Part of a small language model's weights.
Training: a variant of SOAP for these matrices, 463M tokens, 3536 steps.
Each number is 500 + 25 x the weight over its row's rms, rounded and kept within 0 to 999. Layers, rows and columns count from 0. Numbers have three digits each. The size before them is the row's rms in percent of the matrix's.

# q: layer 6 attention query, 288x192, rms 0.086, rows 283-287, columns 0-63
# k: layer 6 attention key, 288x192, rms 0.0909, rows 283-287, columns 0-63
# v: layer 6 attention value, 288x192, rms 0.0974, rows 192-286, columns 0-63
# o: layer 6 attention output (transposed), 288x192, rms 0.224, rows 192-286, columns 0-63
q283 087:476527495504487527505547478526497480490499461523532469494522533486540478506540498512482493509538535519489471469537534505493505496502525521508496474542498518534523477488519518503544450492509510
k283 086:503504506486508454496463504504502502529517502442471451512502519528498515467425490513530458497530486478504505529500470510477491530539501466505473512466520520461489487475507467505475522487486519
q284 083:461484507506490507561464482507457547529463503491485480480496492480481488549525504507531523502482505527499496477503541499484536496524491530480510534506541518496517453466519439514448541494497477
k284 087:505516476493522537450518467502508479465508466534506491533513485536502505512528488474467500496519511515496475515503475502554518510517492452528496508489449481527469522549494519534507514555504500
q285 093:471485465509512511498519521501485475484475468500531542451509518514512475498496464539512444477487511542506504524556474512455534466464498501525482468505487482509485509506501487446513482533516475
k285 090:505509533508525519509492529496520496550489476541511486533503484547540534491505507525494528451515508497499546491474552501519483492535536518499537480479516512504503509483522511526416480514507494
q286 084:487542485484506491448490503456518477474501500497483536468507473514479515492498485516516518516468490510490508529544470534476485514497486526535535486517545501515477473525527538525490512526482480
k286 083:504515473493537534542543490510432496512470477552519511520467507504495475495514501451522439515524493520511491489484531476490513510522531485484497512483486494518507536481508527476492511478555537
q287 089:540466502448457470480491533567490494484479528503520497445515483534510486494459521527445515480480505518489488505491479506542482526479468519494478509525495447514461492535476449507494469498474485
k287 088:466519503488465524524473544525509540464494484565498488527506516493477514508494511483515476501499476516508517500496559500503502506493557506521491491484515498457475495468536492506468498543532516
v192 112:550502518529515517503479482467485495486484513474472468489511498525515512503506478477515486486547448513523480500540490511500501492523482526500522553478566488518496519483489516518499484513492491
o192 109:552498472512524523487508496481499487518499486469470506490524483506540473466488534485518473486495520520503504534478504513442484478463494538501521498504532503508475503509495452521537472475527467
v193 110:521496481493492480539515482505454481509526492481474543510523469492445536513481469497533502460464496466470508480477528477471480475502475493518492485531478476469537500520498511475534515509474518
o193 099:479525551511498501505525492491476513507516459473513487495548489522511565483496485479528539450446490492499544516505508497504472488473515485501489505505467521495496448483471503441500490510501444
v194 115:499503485471471491507474451504531468515483492471510482497482531486484523509541480486510546532471492524477532520486513507483502485510506500538566479482471546485488506506526491457514522493497488
o194 106:472464452472475510485512510528554454485493470494517519546488527471489481518457480525464500490471523533511549517512462491498518516518466519507500563469488492512519492509465487516505492485483526
v195 098:488509507495473513537510464443524491501471456461522462455481499471494491506484497496475503481473506509510519513490503517450518497474515480521475500494516460509499527507516513499499504469500494
o195 096:479499534505482497529544453499504490499479538501538502524487461443524457497506527478532551457476492487489470517541523528459507494535484492515506521469495500462501525527478502499503494538527485
v196 110:500503487503502474506521471483527477484538485482511507522452526490490521544483486541430522490487494505493501541525516525539551525518488460513555500503457488510492524494511478535517515507505514
o196 100:515472539525511468502551480503482498445478447516492496484489508484500512543482523544481506477476492501513501503496475482522494461489465492555495525485499490494483521500501452471560502515528562
v197 090:512476488455520506535497491528478487496528495477527524529536482509522469510542511464512491551471495520511458519513516514493499504489488458500509462483509526504471486469501475478546534517499501
o197 083:484469508507499552517448486523493488449480487494476497468498494522470478495531527504461490535515495495518454498501514474469522531511511491525489486487531520535495458485480509499560509505526545
v198 110:476517504518490527484493486481499532490533507487511536494470547505551503476486494469515477460527528523507500499506515519493506485508490497475512519483486487489511511541505489557557512481515497
o198 098:480547454497488535492516495483474515532508542490489523449498536512476503480481497478452473484525506524517479473495512500522546481520484478468498482476463526497538467553501457529491522484492506
v199 113:498501508527475496527495508496479485530516529541500534526495498531520527514512509501532501497507494520527525494493456488517544500478476540452471489455465458502482499492505517507530527516497481
o199 106:541458511505481508522532491505479502514506487524527510511532519571508488519523533506478506497495465500524500496531549537520490465548471484506540506493495486529510500502503521501463477504486493
v200 120:510503506497518488502520493495521481524482508497510508505508498500518495487543495523509455525490530526506508472491450473459489523499519502483513520466461488546480502475490514534514479489514487
o200 106:517500505529494497535502470526530470528465513495534526500537478515533508509552483486483507468489477523476506474450489484451482518508489494530533519468472500524488507481474499543495496488474487
v201 106:537466510523544478475509471512517523501506499535484507502502506529493522529473515477517485457480502459480493510499482542560505455485487483539441486545487520542492513504492480481518486476488497
o201 095:552500525479506510464484465483518525488487491497507494483496522489490504562478530484498460498479499527532561513497488523536482491534513448467481479480494510505498527476485464514495489477455513
v202 105:520491492513474508526452507461473464500452505490466506497551503530519449526524490480518476482522485550487493504470512517464533537530499504478440509482502510484485519518492506502522521502525522
o202 093:500537496531483514488479502490466438541458504485512511463527479487496529478508516478505478471543500499500488498505519526486498491541530555488432473512484527510492495498504524501550510530469503
v203 092:470501521490478482523500499516527487492468532470503479528501507485468558462520524497484474514468503488517529496493521447517542522466490556501493486510501499500477537513516571541518518469524515
o203 090:500470524550487504528508508496506504503514506542524468556501502454528472499501508467464464489459502471489520464488483505481507505547544515555496533436521481433473506505499513522456507459455492
v204 106:516469493484513520528515490477551499495513490510486513494519462521517523479505466519515497487519481464532488526480512502492463543516519471514473508471489516457482460466520504557493484474482505
o204 096:516488512506500538499499498502527512474517502507485493543477487528505480500494486481490473507556510513533514536472499512495511562461573463479481510507499535470487501526484473517469519542472510
v205 106:483514497528493498544499540473476487487509525518522478515479485474438487524493429482404528495481554553464542495520494510514516507526483484507542510503517478482470459531507472489525495516509506
o205 103:480501513472488467506506517483490470433530514523512497524508476466420465509515499513494498517493547520436532496527474525512503521498482509533538545541494493489478489511534532542535480499485524
v206 099:501514441537501494465493505517508538505476508479532525524500523489548490443470512468465508505491521513471465490523482480500490521499515544470488507486552437470513469454488490500547447489555489
o206 094:513539493464492481474541537499534529521482502503523523504494485515502489494507500516509518501518479503437507489557515472443478531509497519478528509489514466530501508484481468507461533503559524
v207 101:489506520506474517523510496472444471494523522479469553537469467543512459486510533500501509478491478521505503498464485476476498449448474505512502505472494497520468492472508467529527494503504531
o207 098:484518518513481513499492507484488477498513496455435549551532483513492503490519510532502527511544492482547498491456501477464490460462471482510513480496505478531520486502502573486546492464542520
v208 114:491522483488516512523477494481566476532458506448447450538544556469473523488511487515522503484459495537468503487463480523459460490535503532461506521482524544481481507527524513463497509489490513
o208 104:525451464499484489530499526493525491505487539489486504527495532560497508487463507463500514519502536481480498518490491519503511514504469488504495497485511467519478520537532464509443534487496528
v209 107:518535537492489474481485531487443531508496509545504493465493511470482489492494527487515526489502457475530537498490493517450531570478545492495486511511469513481565486511479472491483516458527518
o209 099:520521505520462496485513531463510461547495508505493471520534479459528521532484536509495484473494506507469511531495527467495559511498493543518514535545453483542537472469489470502474512481462505
v210 106:504507482508448495538467503507509494451500534490508454515510522525474522484534501517513512503477445511488475484506481502500495507485524538518462519480486462485484535473490515520533519549465483
o210 100:520478526524489508498545503467489504492498499504517445503492495541486485535511546585493486515507470519464512496468471549478526506532537534480525518494505491461497505490503491481520498545486462
v211 106:486496516454490515526501525486522542508515426507497453498496484526483474484505474496476460470497493492517495489488509511505492513487496482514497504499511493497512509461521498504474508483531522
o211 097:483472520488507497541464480478547531524490466539480466467549475519486484525512570504522546499496448516499493512496511478552482543490488509503505480497512495464501507466511474502506483484550490
v212 108:445529462541510485491491474480495522545529476477463520507507529531535454511520513530493516480467504470520509517549500550472459463525494447502517489491488483501465485529516466488477529531542490
o212 102:452483502538531498530486483482457460525512477477478535489483520470488455535514510547497503487505495494530528516521483441501479495495508481483529490509489493497486447522519487452496482508464530
v213 114:527475478513518513517489540529501481511493521494504474491487496519473484526490503527544527526493522520484528510467527508473492526512475499497534504516509521475543490537460515489491475493518512
o213 096:507530473472518488506441547474533443502556478521517492491512519491511480480494508561539480492508476514481487529495521522502510544497498491528528515500495542494500510509512527508529477504469459
v214 096:496480506514477502437494508484540481495467528526504483499520509453477531465500496534485485518506539531506519487499500516487493521541470477468493508482533509533437484500527460492528497490473514
o214 092:512510482498480467509505547499498452472479511522531511491488495516496514471492470492498524482491544497439502494497546476488548484526500483505519519495486440533523534469448518534488515502507515
v215 109:461500551464540507547482457457503456472498478519502466484464524478509501494495509484537459502518454485536487523477527508482537446490541527481522478489505535502520487478472515478496550459480517
o215 101:465488519503509481522510478478501502514493499461468492518468540478512451493412500491534496475507480510493515489505552552482510498511524530495524472514491517515510490513472519483470483437474548
v216 095:530477524457492524539485554545493527517476503473511494534456532469483508546463487514490472536542479469530505531503521506520492523500495567470466436505463528550469498519450482479469557485476495
o216 092:507462500491524517469508511490471472502494522505572507501487478444512505544476434507508505523524466477505501520522530518499482478492530499496464490472521504460496514474473497455481519502475498
v217 106:488495504470524493520539544469473514504539503521486536493506515525480498478507553471515492503500460492540508467515487500513483519492540507497465505472503472535507495483533508502501543546537534
o217 093:500484492544478541540481443448511471513488485475482519548501467516470479513486524491503517508484450495529519479521505492514518486547512492475492483502458464515521499456516523478472544540516476
v218 104:542498514489494530497467537486480484521520503482476478461449514513542512512479486477492480520521480529501515481478503552470473499472454456496495490498548562500462492524504502499520471489463501
o218 099:554510485465504536532447516453503446518477507524473471503488548473531527511439461495453482486533531495519491476486507528504498500497527510501528505476542507530472542526523486497513515470498483
v219 115:530475479519516485467476490522521513454472501501483504547489486516548589505488492495505502493463551489505509466487503513518567468491529517483478475470498510514496531491515482514476453505488517
o219 101:550466553471531473497510503507506513476501511529520514526543526510526533515562481493474450503467559501486495469520441487475509477521498482513527495489503529560538516506514519514492514492498541
v220 117:494474487518499505510527469518464476498559519478489459480507511538508502506495507439500484528482522528483474524528515477462502486544456457493487518526474451502507472515490521502502512539493513
o220 110:480466509533477525515483504508512486514533485506518527492517523509502507521513490474485513476457470512417484489510487502508489508516499522511466509502470448488537456450480501465488546501490457
v221 101:541475519500485467531475538507534488483525499453497463487496474512493497523494503507484504485436463461499505490506462540534521519512497496535532514495488457509508511460542516519504483510546501
o221 090:508510514500500471506489500547487495505462528507576478504491463551468507510495525475472481485509432490519529497508510508507521536579496503472544502500473502500526437473508497484530469500511526
v222 103:506485472492490521527477524500495520528452469548489526513505501528489486458422521480513500513497515562461487498529520500500497550494510535485497502475475501516495482444492489484474487560490494
o222 101:506466504527490501501485491456492526507455475484492490540555454552515515496523473508502536527488503453483508449526532486481490528481503483509510476505485497536554477497509486499481521515505511
v223 100:539536493526535472524467483495528490450478461476482515506468506491472526503507518459527485540508505498521480475550530525502459543540534519513484485501516496495499499486509513432493492526554511
o223 095:546448505517513526519505460514548489528513510501525495528495534488498470488479490514505521512522498504529529451540541490493515514523482474480501474511521513469493482492501513474529477501538569
v224 106:518492518516503476472483562479474488473512531517488507535480479519517506529478489485475500507468444510533502511523518510501494483476533493495479469447543506522496486505511493497477519506485499
o224 097:517498490519513521440467520437519456468526497471464511473487497452522512511486495521496466491511538506472518495525514513516518493533497520503535524543543502479511464493495488485514492476520481
v225 105:488484460466514495498454523512471469476528497501484501496528486434496502489483523469473507533501486500482501510540555476536538513487482457463498477508485473473534521484505502470486486497475507
o225 101:499490491495492532472531492516489477447542461499489492491509513522487507493500535516534476512450487524486504501490564508526552505491482492497451522488497478513480512522503503500521513513478487
v226 112:530468484510470512492500539525471461484497455471481516489469523484503513493534545521502534495513464493506486498510527549510463509525504518460482512519444510529506516518518476504510476520442511
o226 098:537497494494498507472485513513469526470524461501486523551486504506456472501475506508452542493540490515576483461487484509525526488493527521488488458499488526496499497535503460509523513560514491
v227 117:522503494516481527496501494483507483523492489462460489510489487516504455516524524487488494501534454512479526508464510485487468496515532496476518501474436493508537514516503505507514499490486456
o227 105:524458465480515496503525433477495487516502501460483530519504498512461485530518483513479532461522512541516476474517554508513499495511517440511509514519483487494531508529507550533555495471491473
v228 107:514480497470522523472467500523489493505499478519481504529475490543491509457489481511460500517451511516457513480489509435503480501507481506484485476523470509503469478498453498524489546480519524
o228 098:501489507492520550507476513492523470480479477528488501493524480511471534482499485505499526501496491540387507466514482465482467456500503488512502469483512558528489485495463504509478529484505506
v229 117:478479502484467474502517538520487521524461504495493479466562456500482472500524465518488518509489529496486536527509468530511470532554541521474519500517523511487509493517547483481484474559514487
o229 102:498483528499492505522523531540544501505444520521532511488537465476508534492471483498454477516463501489511520542496485509547468565493522528451511513511466499461497475506531496513485525514518507
v230 109:477478487451511527501479516511517494501457519459470506472514469529506549507462434557464507465500500481525482493496499511503511510483504511466530470527466460469499492502501490514504506507455493
o230 103:493507505480512519477494496539506487505460515495440511491514509503473537524471512481478513511457517530505494528491495551444488527479544487481492528550486489523483489538502506506499548502511483
v231 104:456496451501488486521512486490454462537530482495487547493497482507495515488464518539475465519535522502492519532532521487469512461518502474544461471481508509510500542509476485516509483471521460
o231 098:483500493525444518503481470518487482494519484515462533514492451507506484514495480521511509509503515477556536532492521472462478498520497512508452485517516515520541527480491489537526501511500489
v232 113:497481517448481517514530501478487483518565510484527469475518492508478530519465468502501488519497514481499512494484511463523500513514479483447446477521503476498509477477488539519470487469560494
o232 099:492499528500490509490492463491505500543516526548470449472507510488513503484482527487526537542456403501461469506482486515527476476501501491463494504503497453491518512482567455527468498476473515
v233 109:478477526511503472496484521529507492496512478535468487469519517493502479508426487523531460535512499514506542446506547472552513504483474515518421517470530537474517481483476498478496524515464499
o233 098:532506521461482472458508490478477482513519516540502513484480498459499509505477477475528446538501504501453503512503532451510518526482502513512475510473567518493491494437448499479514530552445500
v234 104:496516501523520506542486533469515541514537486516469501452497459541550512496467483514528510480494496505507533499484508503482510510449502459542537480518518475535543498497499477529520500526477491
o234 098:517484475506513537497465491482530502517523471507478487527493475465500489490488522509503503502481447503496499460488478506517484489492512523478543466528478485547529511466510469484518502530517464
v235 099:507531535489507503491505512523489489499505511485493510568552540493465538486449481464475523459488517491495539528513497490526482492504528519476522499493447509508507483473499498488537459509491510
o235 093:513499509504524501458525509485517525489521484457524482519520531516489507458460498513511526496518496504444557567475507513499489464493516510489514494509512509456504480541516526513497435498491473
v236 108:487500497509511475507492521474516510510523509497477500501480495504532511470560494509496538460514528580471515449509472474519499534490494503505477490504528543530485486536527514522501503488496455
o236 090:537503499505527533524458489510502480496510494488470504491547500470527493502506532520528497509476518496487492484465503497521488496505501483485531463472505512515490512526552527512510502485489485
v237 103:499490517508456543470531496478495514483480511486536545493535484474503497490499542495483523516465495524495506511510546484502521537507525534453497464474523514539477517470484477517505474508487485
o237 096:524485476492481500470537517487503509462504493493480491536508473467523459510477500479490510511462501452476494514481544481524534495520504537509499430521506518472504561504457458497516503500479476
v238 096:478543466495505476514516505460504490489519499520526488460469503500470508458477556529483543505530532515495480488472484540511483511514480527506501537458489510508529470473544468481541489500501504
o238 086:533476491480480528491479518511484534527538512486527481499485495503470485486489514496543535497531499569560459494505476533528499508525478511510527495520477508527491470473499447531506505556496506
v239 107:501456484554501482489547552508507529509455490503525505515517516512467519528480499544516485473529510536478533494509507501487495524497500485530564489492493466505515497460472503502500515531516491
o239 097:484502498520546464540489517535451522510478474529485494495505507489499545569500526503517532514483501506459554538485496545471470510517491510511503499469473512497514488496522497479552474497512510
v240 114:537522558481492517548490470502493485516488511466488477511528473503483512512481505432494475477504486483469511517517473504471479530519550458530468489535493538520495519528529456521520483487502519
o240 098:515497521481484538471452492481528511562498488497481489493510458463527510499485503441513461473517513520463483506464472530477468476539515485514463520469464480515490535494494466513513528508492519
v241 107:494487494507555513521530540545502535498490519485484547490548490515517510508573530501448488486539490480515498527489498510542452484503477505503500477486515485527493498532534509501475518499523497
o241 092:508484495529538498494522485534527514471496501524467562499523499524499498500500509497508487474551461478539494534497484530498465504513502463546506445486503495481499477542490523470506522518483464
v242 108:456529477494511478453513485499518510523512498519498470482483431522492473530490514528514541497512514506510524489485515473526517478495505522484524495506498523546487486515523532520503515436502456
o242 103:467520500463515500491493509499512458504496495549464497486514469494498492478519541508523510520399509482532480510474536467549551480504483459520496455511516507508502499472541498526518499500498522
v243 098:477483452574486476474466502474509534516517510489508521481473523521509470452509470522484497509487522529458499539463469553530458494531476522517492486514468527514535509533521492527465468540449492
o243 091:463502498497513480456468475530492501523527471481543590483520489504505517456501502581481501503503496530507475524514506530541478481475503495492532513457507489510529470512511517524474520557521461
v244 101:533489490478478513532458480452455511511499496598503473475507479511489489502486452460473491500524526509476534555502539459499516494502471476523516484530504494498463497475505500502517525500501513
o244 093:497487484507529506500501500475467516514510455536454480453533504505483497488500465490506453539496520478478491523525502478539513493495472486474526477519516511522478496488508545499506443478506536
v245 105:484463514504490512530477495499514454491493495495512420477517447518483496523479511533471507538469500519484526511500499529538463528489504513532523463475487489517518513510523497438511510538486485
o245 096:513491519495531509470486501537499466492498487463529456459515497487492512521477509482495506496458511464469471491500493559567497529520511488551508468516524527474495484467460534488508504530457529
v246 107:487538530543482448496507469497510499505518458505496522464524533482461520530480445492485476510470500513524483495486502497473531472472512473490503492526509498491437468476542497468485514531523488
o246 096:461487506501506465460513457493510468495479482489482508432493456522478498479504511488501482568479529501478555496496482496485512500513508523468486504539498482528453499501532486539468465507504473
v247 116:527498525481499516480489500510469489487485506519529535475444490511484523484477541509536499498520506489504502477518528534550519472488525512518510505480454501540503490499500484528479484500498505
o247 113:553520543461482489470514483499491534502445495500507497494455505495505515478475507492498515450523538493493488456512481449511503493509527494475539537470489501548529528472503529502502483530499484
v248 099:503519506470483462469481502463521522472490505493502537515515514501470513500486471504528494493511460500545497518528531498529505529487491544466486449493484529501528492524504477527484475470486500
o248 096:533492523512483498496484465439447489493493490510462498506519521540524467498490478535502493482540500564518489508496552517512516527497514497528466493514522493480497518520494491484472467499501519
v249 101:526512520530514485516504515498499536505458448447516487546479492490535493502568519554490502496492502500505508493478439476484487511534472513490494542496496501453512520529535518547525475485522476
o249 096:537528500491503471514485519524544493458496466455547516501527499501508520514555511506480510495518508507511459484493438456459490496485490489505477520493476501494517523567492479489511502506552493
v250 103:512505509486478522483498486499466533505475466498487513530505537481524530491485525516525532463549513504509469439468516541464501504523539519522488471491482488474480543492493490538496520479486545
o250 096:486511525502483538470495511511480513515489459520521507514510510487545510474490489501512561441534500487491497478529525507463499510495519502502519488516423501520505540557491463504534505502507490
v251 106:495472517501501479471490478496536502489516492475478506545510482514484501521485480544459511513497520521481488489507525476494511458458503508509494509494511439497467544475485511502519518473510480
o251 100:518485555512488491502503558523567486487493492506491499524471478499510511509524508539516515521457515546464546489522511465508516497515501485487468476482501492482467512493458511500480471486485465
v252 109:496474489492492488482506485493474476524451504482516469492466522529485522487504486500544517523515515506472508523523536496490465486473481525453512547527516471443480471529490531501520490508492510
o252 099:484476473465487529514489499466525502532483526487547479519514479529544498486490512503502562496498519502467540464509533541496496510477522502503505490481478463481503418490523513510458516482500521
v253 113:534510499538442518509479581474512493519515554498525481489547502529506504513446478498516515500509475447525529482497513526515530507484484512501524502510453495490464463492501461520493501496522469
o253 103:531485497536500472478509528454507475510484536510509464449519530525503522461452528489414503539512521474474539500516531544514534495509490477449487505552469500499494471496504494528504455512492473
v254 109:507507516488512514512512519465455461532527457488524517497498474514514454475563480512481502548523455488494508508491531481481497537528477493463470503477499503469502486504493505503513541524557476
o254 095:482488491478469489470461471483510455512518458506470541481505471507502461476469462479498518512490478453483518491501501475457540505486515488466494476484494547498464529454516523493514539526511495
v255 108:474495501507475526449456525540502496508461499543554520497514529540482491452545524502501526465497517490489489487534508570505456524494543516518501559492504488485546478522485515469482464497499517
o255 097:511494521495501494480509490534544547494491539559523505498494489555488462532492536554443506454516503480427524504518500513526495505455508526490532514495528483502508477535519498485527476470474497
v256 113:467516458482500494496507519518512509476469449503484516479547509494486485527497536538478511468491481492495481482497507508518489496521523530531542498483531476502543533501470481544502497489502493
o256 099:507486486501552505505496517509488521519444521500485560541512521449506498486534542579512505513490474556477505484560499497521494523466521568531516484505533478498499521493507481525558512510498515
v257 098:501490500481514492476456500443474553554492567493482501520495539501509516526485505510469500485509531506472458552485482523508482460480503444511506489478460516479511479531480504483508489497480528
o257 089:503524488482501466530466501506488489494536520495498510466490516474518569528521544538465461439494554545495485495529507546539516459471493494475513474500486477511507478485474499494494503504473509
v258 104:494484505507489526515499469489475506489508447461504500492501550530509500481474480515482532525513465514507447454454471492461481496513479511539560460487500517503501478521500517497493522476517463
o258 102:527500522497499484515486476523423472535474460489524506513552516503457518472522528522503517506501498495508496513498456501479488541511517525519553496518509477533509519510471515488483487499477461
v259 116:498529465484489492533504545495516528530473505470480591497524506501495466493540522483475470490504516472547540492477496432500470482470457467423477484495476467518489528525484462526514500500524492
o259 102:521530444485495515554490489495497512505504521517494553498525461503460462507531529499445489506530519544537498437478507476528469471531499440491482469511518488531455503491486463503504483516528489
v260 118:493507502505484497473483469490497510475488485496516503412491505510500479511444525533493521516521491473525483501477519514490524482512485503493493461503506482531498486487523557497507549496536492
o260 105:515529475489481471434521493528490468495490513473527515462469478484473505496472489499527536509507468499505534494483528491491486464508510531493485464560491481552505507449489511471482525498478510
v261 094:521519491498483486492425511488455485448560505527508434500512498492551469513505503452500456458532522536474505503524502450487485517475511534514495538537478489516548533501500535463487481504536467
o261 088:478543481484514519476490499513486530510533538515533445481527466463510501449502503569479504514446500542464477500503530494465520521490528505508529526499486497529541512531521530509487478480525471
v262 109:484515500532500540507464497424456442474537511526478478481479498535492465501485492506475492488499525469468536490492520540494489476475456474533497493497506444501499541485514466496545506488483481
o262 101:481498480493473530521518510483517497511533512527488481489531551529471517508470489484469516476488529463506535480525488554504469436457480479480518512542529499512516501479526490534540499496469514
v263 102:498509454459552534519469500500479494494517500451509519511495530523484493501495521533481510490513494462463497454486539429494511517504490516468505479510487510515519503524473480507460480496507487
o263 093:502499492480551477505470519506502486511531443510490504558497539523478500484473501536495516515484520481443484466520545445455476492525526469492492482513510495527466541524486484504527531532487510
v264 107:521490504515530506514502508510501527507509534486555550509522498511501495503523510491491489502473497498500545530462462501493515466500468513508554451494480507481509484488522457508546483463526497
o264 094:480476522438510505523530482533504510557496540522488509484527526417524473484452531531486547522534496524454485498480491499473509494511449481544520474476479485525484486523478459518553459500498469
v265 108:499534431449458510499484468508479472495498530551487483476515483475485522473496509497525530493481501536522462479494493496519469477511508529552494515467496487483486499483495527533476523506450561
o265 099:491510456477476535524490505503486529540524498496490501548481501497471507495478517464488465472465478491504465478525493486547471515502490526518485516505496491489510467484508505505524536484524485
v266 101:480505537524496484463522509472494535478555513518490478506498502474506507505510481534477512517509508509533483454498525491470514557492497531487468503496484470507516476510484487492458499563510498
o266 098:487496508537474458488477490481510511473533490515514457529493491517508470516490481494477511539488505520485505480506501460502571507520508510529509517503516476501536506489490504483447532532485430
v267 104:528477442528498507502524465486467469506498505521504510490480509461501519503503514489523471498460517557523507510486499564547546546485508487517472486526523476478527502433515518493496504482485509
o267 092:512513498487478507557554523475526554518476526523496478471501542464513535528518486492510474467502479524549458490493487510506478493504509543477495515502479551485506493479506487506513470506523527
v268 113:486530532511492493493521483495505496485518538511514463498488514513459489482526471490498512514542540529504448482532427513525505502538518472490474518478489473477509521553456479536500478514508481
o268 103:533531518518500453496509477477518523461517517494493504482485508470500462486542503538478514479522498499472472504518459527489482494519434472486514504489468486477523531512486432499519484523480496
v269 104:477525482506510534457533521466531502522573526514469486485500465557543547507476498510494493512517507490526492501472523505498513491532496518506508469510527501506538493501527486490437494502498480
o269 099:483498486533485506484532516516493518487511498495469499496504537529496531459462456553478463549458466497558485505470522517496525502503534472507502486541516503490533529507548525501490476527488454
v270 116:482503499471451511497485527502535498482465572530495471473497465514510524475489478486498518462522549538463512518492471499503542507511471506496501514486525506526510520495506473524513466513516528
o270 106:496531492505545525537504516482519482472485536490559495514476474528491514490514436518489499516505510523548521479450505528493493528518494519493511542500495490532492481492557455564526462516517501
v271 105:514509476520462484530503510461465491526441464482495506527510464485549472542526512489480484497533460476528541546529516526501517500497527526531484506479508495507507450506513469503495501516475469
o271 094:493448481482541487519520498471493524493484483494496524514522451493535496501452505488500483524479477430559513559500500493524567504516511530501491493515499523493522503503510501518517473448489441
v272 108:456495520499545451490509497516500509496514497467564496465486516482539511483493526497469483486482440500503485504477514568515518489491486525486531505494476487470509533519508485497504508551449454
o272 096:482464550478519454484525484495484490456504506482530539487513516514486478515479537501525529519460477510518452453502481529485502516472529498486524516503508482473470483526495509539470544505546508
v273 108:498498522509502498527481513511503516535536494483493547502479535517502499468505512499475511492524530491494511506491494559454499509529523500495485488478553501443519481544471475526475473533480475
o273 099:479483527529500500498481490490519490501531516484507524501484511496540504502507501520456537548511503449516519490503475525442491474493446521488526501498504453546523463521513488512501517518428440
v274 101:515493510486528468510499454526458476546508474512480468458497487517460487534486477514474520500485521530501513457466453492497512489483531528518497517476510519540492546485491483510495495540509478
o274 101:532481470506499485503501447490507496515495482491518478511521500515485507519557501497493548501451483516508492468478429473509456488535517507518526530496514529508503521491499504505505492532499482
v275 102:504486519492532540454511487488506535468539480506530497497512525507542493518478512540484523575521525499460455462467496496474515481481560545518489471476503514493496494497505484522506553502499507
o275 097:506491527511510501505502494519488556478533486530493508505497528523494515487461506521512530519473526508441495462487471527507489530510545558508478494508488554509543497532489502507528489530470497
v276 111:499533519557499482511500481511479513502520488518478518500479474534478480492543527520501475527501500468527493504463510512495488544501510482469541487459461533497462528512531505530530543518513472
o276 098:467504514514498512514505537512505495488517513523436499464495469513488456498499503484499497528524504511559470498492492507517499521530514471561524501531456527487438493515523476483531501497472472
v277 104:470457520452456509526532520496513479493516517464446481472507513504456512515523476492510464483512453460551523490483472462509523481465495485484495488484471571509479483509528501534498484480470482
o277 096:480461481472486513511487523460525480482484564520481500500497449521460500490504513469509479535497474517519531543508447490496505505491501424462491514515516478461479499465460505524492516469498486
v278 107:479524521501514549540479494469509479448490505506492523490483483503531457497540520479465493511531488526486484500512497498461473536523505543499537501518523523474488513525497543494501520510515477
o278 099:493519496512494546520493506498533447482491536467478498499466448461487467484476549524522531509525492487517478450497475515505518528529520539473543514461497523519450513511522549513504489475520522
v279 103:544483476520469497465513525501532492519471508478551507521497552498518494479541499536510500499477528516480438483510473475539485497468521510486460475491473509503474516465516538536481511505500484
o279 095:526503499503490500470511515523514500509469499504474473472469507546529527486515529547481475507494506508506492489503500554512484507476465455458464485479479476490487525519515508513493486502547491
v280 109:486524530528461519537511452542516528490497516496467513520547502477489454514504506581469482472461508479497539496489503487485510497506501497467499515496456491505524516497503482458521472448475479
o280 096:495490532491462476546548483521521491541486476454469466532509489521472517523509559525470502497507492511505508525495535490532516490499469510509441493548499485510495509506464452517491501503481506
v281 109:512520472497518493504514549515506518532532535535534529504475478512520437497499471539514497483545533503482492507488477511490512486534516492475504484508460502501554496508511521515459500474489443
o281 096:507508547498452481480477494512460492487540524519504473487478494497487475515493508514493493498533526528467506513473486466539483495505471515522519488520463520522526534540521505489500511527482432
v282 101:510476479517457511463470489518465484477459493495483505480555471519520491550500518477456495443512516488512495499552480513534505506495483538498449523488518459466508524543500429508528473503496502
o282 094:521506500508495520444522457489500494500484482515523513530533522514530498490481501484469499489484464522546482495533498496500464507505529534494502526532507462494492513516467437501539485526488552
v283 100:512497477461489525501494463507493509511499493480522458514476519495516524534475511497468496527527473534496488489495485456521550523492516545437522470482471473482499483477490503492505554504509525
o283 093:468476492511499496475501499482482516488533513470503459515527502446481505506500521521511518571524502523478446509500485500543555501517488539496457505483471472493494501529486495510492551520497554
v284 107:541481499466499455487491537490495511564523536492514473482483478522519537446464490497501492490503486496503506464474510474502540518528533476490531499506529441545503467468492480494516461507475524
o284 100:533544496494482485505516513467504550457548504457504472491498458513468502545471463493539487541519485513505502480521551516476503487498442486450502494553485482526514497491510493477515474464520490
v285 102:504540523506495484500475520477560548494486473483525514531544498525492526516518496468514511516482473505521472473495509496503517519467496521505487526475529504549497527464518488454496495541486522
o285 093:464491490484493488520505522484523517519518507485552470525512463557494463489492482485488496500459446514526509486469517517501520497479476464486526491492533505518506504489509479498506509512547494
v286 112:496504505497517494515569517483502491521488499497499518520486470511528490508495543473505519531495446493513491532519501518519512483458481559484543502510548476522461459532555504526490520516529443
o286 098:488442521509526514537500534521494499452478501462518577525502484487579463492507515487495489503461507493538520483501533491526529528490509502450488492499517492522446463500547498528492501509537497